From a checkpoint of a small transformer trained on Wikipedia.
Size: width 640, 10 heads of 64 (1 for keys and values), MLP 1472 SwiGLU, 44.9M parameters.
Architecture: rotary positions, biases, untied embeddings, normalized queries and keys.
Training: a variant of Adam for these matrices, 6749 steps.
Each number is 128 + 32 x the weight over its row's rms, rounded and kept within 0 to 255. Layers, rows and columns count from 0. Numbers have three digits each. The size before them is the row's rms in percent of the matrix's.

# up: layer 6 MLP up, 1472x640, rms 0.0495, rows 162-187, columns 400-479
# down: layer 6 MLP down (transposed), 1472x640, rms 0.0493, rows 162-186, columns 400-479
# gate: layer 6 MLP gate, 1472x640, rms 0.0474, rows 163-187, columns 400-479
up162 098:147124158137114147161157143089123115170137093119152142132158121151106110137110095091159119154117093175083153157171105148148127128129140132141079089175174104089102102129138150131144172081070104111126126132090074089112093077157073155101160077
down162 100:097104118167130129086123154066090141113050109119119160144134126139160140170142113136154134169122139136089081081111150080126153126106101174106161114165108079144116148182075101120116123135144147158121135080111141102135165150082137149179165153
gate163 104:120052086109133229102136136138129169115110118128161130118116112087170135162086089139180114115140151127184112186130111082078153132158122129111087122167156142131149165144136175127142103159141092166117168159126180093168162135161136165138169097
up163 106:195176176185193127109174130161113104162163125105138119170108125083081102133131113136111124097121126122176173133118120171124170119157094161124124172137115105139049079111129083089168083170135112107097115138141099138107123114101136150157106187
down163 107:082166049106162144134117171110110119109144134059144107193149133135128138102205117119110128203196128115134193125101110125148124137101125162109140125135112157117166129126166130144082082132153138093156146091168155153126140134149161162108114097
gate164 104:140084152173111094095115129078095166099135111146091138144164112070127091134144080077114117128198164146061154094157141149127080169112092073155110129134123155163142199132082102107189122058166064156143124175094078111131178188112096091128154096
up164 104:122146114143112164092044094138083151129040150093138151108193160105115207154133136133126140102078116195154103123177118156130116143106118144111094087154101097102139121116130123145126113136129177089130126134153143108066113151078132156108110158
down164 099:108196121180057138163124175144173155121072103139118157121124129069106132125172068107108134096125099047138147118155104139173146098083094076146161143107186101113134115092152132105073162077123113153118126081156114048132063096152137100114164152
gate165 100:087130166149116142120094149165119150096137125121120132157167144117183093150135206149115140129164103119138082153137144171171121165105094123091069079142094111179130084160131174129135158152147127112147146148135071099091113134081122112134127078
up165 099:103134122168108157151105132094164135073141139183097076059146136178129168132128168135120105155096071119119120156070101145154142142180151152110106148137154129128185178160124053138100124202147135146091110110154130082103106098136131129146068123
down165 101:128159169101097130077169103124153158123105105072157116129166160142140111181143119139103124086139152086098092117149077120177191130157090116109103135121074108096101154105135113130177118128118090117165144214095141111143175088091096136155104108
gate166 105:151110127154149091088132171122104144119170124145151120145113144085114156215162125107138072132112116100107103115068195137122113095128165150122167167133077078184184131150120163083130080160141139107148127128105148099130159159167159142170114166
up166 100:115111134132150142143121117154111155145159177183151164067128136162104109142128130131120191107163162096085160110157083099111128151148099161117123114096086099115110098116139160086119141145106144117132155105130084117151116089096123107129195162
down166 097:107148141047141162114103168092133118158157070107109176122119119147096083124102120132119060129153154165090130121090060143138112193135120126116188145147199139116134123158084119075116139172147155089145103120159126196078160141062176152182156133
gate167 096:083120143086124100084145110172129142163192129169099115094158101134165159119123121098150081079165092113146066121120127158174131121109104041141155097121131161129084177159193125133144163025116095109152140124154121096137097053141157065150122095
up167 099:108095144168176132111133095109169124156106072132135144143193115136149127034110075043145158174110114108190115160135147180135138087105152082107149166136104086145136096121135139125127109117151108139154121115102198090157119196103111119184123124
down167 102:055156129108114098136140120143108069176122116163134098080122126140106131113104168099145131126155125103217072095131098112194161145099112184142179126166107053092152115136139169114074139084083087111158161144198111086104157104134121115087161105
gate168 106:130128133144145160121125187164104151159155153110146075187050157105112087081063138094155073106087143137106109103114149108097085128111138095166134152118103161115088194145145140135152132130117144185145162084150191150144160122056120079141145099
up168 104:153126067162116122089131207112099138130132163095195112128189200150096086131148161148214113133100167126119089130127152153122162120141125083117101086093144149133125143159136126124181143177128121137175135115108101113126116131186173118139200178
down168 108:115158117121079137153073161140112153135125078115153154048144082157116111218146147102072133148143133144169157139123135197115103155127118165124189120145137155084149145132183134112127091135135151136082071080076148101149107136161109157128133094
gate169 095:152160104133200157142111116076143149169142128066130137150132185116129162067074201094096157125133112066095146128131141084134119091153091125148094104114112111146148113131139172180148166101045150165124139121114186195130170141064136074144177143
up169 100:173191186133107111137131098204153159137091093082102054101093120139103062091110129163123116114102196107181160135140152130109169110190176101145164118161170132153134176104186137071157180133122140075111117114120126130120164135209119205133133117
down169 098:210082127166094161124136130121122143120127173052065180107130110142103143120094171117139072172094105165120123150112093128124112089203179150103109113172137084145127197084120107174181099168147085119159149092146206168149123159154127179139080149
gate170 102:168144164195061154147115135203164141171110089134115149117073116058153097174133132168065150117144149145126125083122138158111154152178124121095070140177116127137120124144207057151188125170141150113089108140133145157137142118138158117087161129
up170 103:144137167070089131081163085157185095100156100114138147181136161128176153151100109123056138118141092194171121176130142103127139139132178147168134116210118125150132174177152132138144103170151117105136134122147110083138158118098162129091130107
down170 106:086143092095128146150149162101157105118100089139106141129143201096133157107156125093100175116147083078153121147134182137098126102107190143132119114164100115121134116119135085136127217188205101110155105139088086099096121095083162124130109078
gate171 101:145105167152136137104146151131104216108165129135123112062110120144094126168163119104133117155112116069126153132101124113131128181134081136128165150115087148170117107115135092096126147111104143145135117154206139177070197161100080134139146161
up171 103:136094137143121108166088127099157103124087086121142114144115143135119128145088155168089145123133157124163116102169129134189126157138130111092059103134131169119113142152118158127121183148151119114079104152152174161101111147171078139079092121
down171 105:155112112087082149089099125070090154096164128117120152129106158104102116091147163143143102104149138119096106124142097108151178143115106103074173124115159104118153117112122161144107198108146162202192145113118180189168155162096170157117039104
gate172 105:131061161091188131139184140094168139139130154129115112120118138143157155154101099119109113082138103134158173177110130172107115094116128135149241130183141116152145100104124129104135144161143163081095089120108122098103117121140188151133122147
up172 103:106159089167152119161156134086119107149133123131161215113113116067120178128109176181157134118147069133123120151141119169143188150057162137137079129131104143101064129102163135127089093136133158183138111171181207109161174187107101142135106118
down172 104:096132109118104124109119129126072187181155171134155127112105071115148125173131094132165160080129150137111128133162144093156125075056151153152145098073085115105118112194139200122137138144174115076092188111143127117079081155121128126079173172
gate173 106:074122097095146054106170156129176127168144160123152120100095159215112090180055090123108065152163113167143158094083138122134132110160064159116149141121100134071126180169138131132220114157126099104153085105108101088072142172092192091107132128
up173 103:127151116117102087168207168127140147129172158112152083123115129137134138186104077140127136120145150160134076057132127184130085135129115099124159123135148139193120085137118117078116161159192119125144116063121129131102092120119146116123143160
down173 096:144124142112133183127128156105171111146088171176125094137129109105111110120125117154146128099121139112095102158135181138112103124094131062129098111088084117107053176120123171094123096127075192134114179167116141167162160136139135125092174168
gate174 091:157192125140125089123059165172133188131086140132111164136094120132174067148158106136126146108065080129177127079119130148082102107099149119159138092182134171114151125148109184117099141091102102128134121133103153150080105135140090061148136131
up174 092:186086086116168158145161109157111095134139150099089136083127127136093125134145126167094126065088162150106169130134161151172147038112119102150106174173129121130125154207092148131156127111123170100113120076176136137097111118072101113114091068
down174 096:082112128091177140083161151140108248131110127109167133173078173144105144139117060141158122116129087164108152099149074160122137128159103055103106133154114159133144082064191136156098085120151169111138143146116150148124149103124135106175133122
gate175 100:182162132173067145066135034179094168078077020165195173094142124193117161111054135067142072088162104172115138130110092127135121117128163108105105172097138122145133139137130155100099040123152133126034131173138133104158119143097178120139116094
up175 100:120102123146098117108130189118125098118121120150098149167115089092133127092187130108129136121078074133103154109139139084110109112120154082119099158080134132170141139139116163112150093121144162164139096123211148159149133134156168123094115111
down175 100:113180136155134133145144132135138134153097085124159191114128111160187069177157086135125133107166078094132093099149127102051213151172152141064155133097132152156114125100149164097156069125089129077102108101160117131107086092150114107126084104
gate176 098:115121127135171159199190144103156140074070168156150119179151152112196098178080137170189148117106121130104184156107107094163148161132132107164124102136156131166175179108124064187044079122136101205121173141213116159174103131145143086129097074
up176 105:193108096150102103146141122110121108147102125144053127089091160197111091143094048112105130134104121133103171048109094140118156116058148181078154110150128113116142169077110115116138189166085133087150139177118126077110139114069172106192130119
down176 104:078098110148135111124154113135096121075163076152048080072174168122108161137128147077101115163079098093060143128091118069134097190100131136091135189170099163140114173081096142122150159159121123106084119143087124154158106113162155109109103115
gate177 095:093130142157163111086127106107188134129139213183154131151106128094115058148104102117125142095114105096077100172155076111106111135179165109150160136086118082074129119140148101137164152111113135147151071124125121139113146097070175146155112130
up177 099:134137086136163185115132130105122118121195143129159163172114073142108145167068114072135121159103149125165140151120160071181092136154134143110134078170156119119100135129139148127164121097139160092096144070112143185178097094175126129124124145
down177 098:168157150096148108173064136142118126113167039074086147141106156060170145129097085151168157125137115113124122144176122150122113183181135187088086110182121137104148133131111162155150129136096137111094151150125052115117071158137128173170133135
gate178 102:131116115094122126092152130152121138120106073089135089152139145109141131086127173106094155179163052106075170138122116139173159106140119118164145102139091141114078178101134126109143138075100136136124060032145102155105145095089126127112130138
up178 101:135157158082061160130102119148127093121148160138175127143101103158197142143137075157112123153090142094093116105172141111209143116112100154134142151146150156069174156161098098118149153157158116158143162122158123141083123085175095108107074189
down178 105:088082161123123171147100115073166182092135142093112119138145121099161222104145132130184129138123137130106129128127188107061061176146089120180112125131202165090159149072149155093172121132186155046181119093188106112088129152080134113136076138
gate179 104:125104076105121151116086173127129152102129099080149152049105093166174136148144138173129119181117104162112206122143110066084123102160130170129141139102140127147175104118084099152087161146142124154110187148129097086137166103127115116138093075
up179 099:173125154151101138065073167144133100126161115120151119111138114097178109127046076123124133096075149161118157121145105117134140147118163150175133085130116122110078166120089156142110112120193125108095135143103184144176166119068147117073081072
down179 103:148154099122113120106124077123128118121114149149083056171153125082207143149118137127109083121088155127114066067120129083174146109116120113134113035084142089057162130121156160136166108099080163134092110106050125147170093095113086122129102162
gate180 090:099171124140159140095141122095096138095110108128125075115170116156150176116122134114101164139122161125117136168102115099084147136142100149144181117106104118165136164179159131105099137081121085152099187186128174145127170170193117161122153114
up180 092:130091176097126147099060137149110144115117096153133113111186150104094102106153137069186189187158196154132105119098131148189104154113147132089163080121121091110097062069097128108119108093105127121132177130120106108157167117169111111122131075
down180 093:089161123173105085072107123152103183098154111142190058131108174156118137129146107131126089100137109125118152151105126106155151113135114126132157138117130130131101175179164147125103142066123152186155117142122132181081137125125133145136142169
gate181 102:072178129074084135111085085127097166123146152160121147104112108126128150160190150119088158081091160155122218068118172158076068137096155161127110122113139092153149117072121128111128104106142143111124222127120065101104123124143175119122105171
up181 104:154057142161161101092122143102145090163110123133129120109103147108130078172171126127102075114152126201169146127089116093153111164141078093190125146157109140119113108146118140129153094085139096103153099158107136062127092127193131116123173149
down181 104:057176149084105145177128135109170106147157123102087135113191130145154129183143110166135162097022168160094187146088140160126142159132153176152068190074100069129156074141168145151133143133195147066156063108137102165142105144188112095169096116
gate182 103:152112147107103123066148150037115114092104106105093112121117078079154074139064176181161102147094170120140131112098158184133139153108028107123147145153108108158133162126146088130167152098099108152153077149200095102087126105152115142191113161
up182 101:140167143083130143153135105114074117151144130093161099128119141151131144118091162119066168123120161130160109127152128126066136119156118114088166164122099115132164132141116141175120205109114141084139150035158108194123105096190145115145109148
down182 104:059132142180122152158167130073141110142149144137099082163127117183158120070089124142106168118129103097131084122067150156172087137113161096190199128125095101172143170159074113116154123127101116127110138129154117150119125106160118146107161072
gate183 091:122123106170127080116159100172102143166115158106141094159137084161155132054117167139145084051134154086112108125121166150129059078192093119132130115111102101076099197156191141151122106111151126107165133182141086125104103102100130085190135134
up183 086:131058100103133113081105110151122160103138159158121092155118111128094129117130083091126143102138156116104164124153065047142194119160135102099132104163087118090148105181147149172160100170125131107103141130135101103136082158066166143058116157
down183 084:120099131099143099104182164115114134129107144099149079113154125156104175092154082164138158057132117103134075134117166162123111114135131159125103181144147160119117156160178151155107112078119145216148097105166153139125156104151128164128163083
gate184 107:123173133116095127168132143105151109206149118143102148141110141095130179135162137179129218135106138160155106136139075196178147161147146133191102119139129153103136167097099113168077120114063093098102139151188122132141156135119161054144165135
up184 087:125167095125148101082135147083137175080134152138124125214162129095099167116098110114166097097158136154217176118076117146120145124148102105080100111198165146135121084048134114106150153169186135130163067096112109125190112093139112128157111093
down184 092:121140143149145112198123107148064104170135128138138077097112117156166141141160122157129148121032151115070120107126149152120165157112176131147113163053148140121138146173084114156098190140111112062114104132138145161086161160080155132145121165
gate185 097:124109121119127110119112121090136115061166125150105109139088115120180188116097097138084147137146109115107166083138111104179157107141135102156172092140116135089121109129111080150132125103141058190121194162136130136176179078032112182157098199
up185 102:072141129118177133151100176155157125123139135144137179141140109122164146112143150140134110127150121124157093158130101180179143110133120085134103110080158146159161157184052099149080147089151122062187163103141128125118112117116101158113157149
down185 098:133091130128136157099121157109130127112127142126109120072124157139098071131132137144146162140097167121138172120140080145107109128103207153126135132096117124162110152164071131101165116147105143167118111105111086098085125107139113147143143061
gate186 101:160119132168116100080090113136147164074065064139109163133120090127142099155127147116105109124110129115069129104183174097134169149100056089122154138110075120088097116151106170177084145123137097175105166116072086143151155120167079113154153106
up186 096:114070148145164068115105126088101107134104121134085152073160106200144162164080114136047106200156161144146177156102142080125108138059191143157115135100170168102115109129206096114169127159121130176102117109106119147094108116164044071084150075
down186 098:111143203175134148116154108132098119153177150072132130166154090169070108139141150117089090104132108131153133128105115158124131136175148179116125172122136081106071166143066124110088147114148096173118125088129140071125148092144176129088154150
gate187 096:196138188132156149091125106090130151110120146134123187140144137080095129141126150094111121116121154102136165122104159123092098148133049141101121108164144192109120127077108151132137141155134202164133108121129162134096103117121141157166149136
up187 098:131082118115076084170139079117077094133116140135118102074170157147135086112219090107127104107145123191163163134124050130102138137115130158191069120118164156070110133154116128152083151124165142079179084180110109074105162074108138117131219076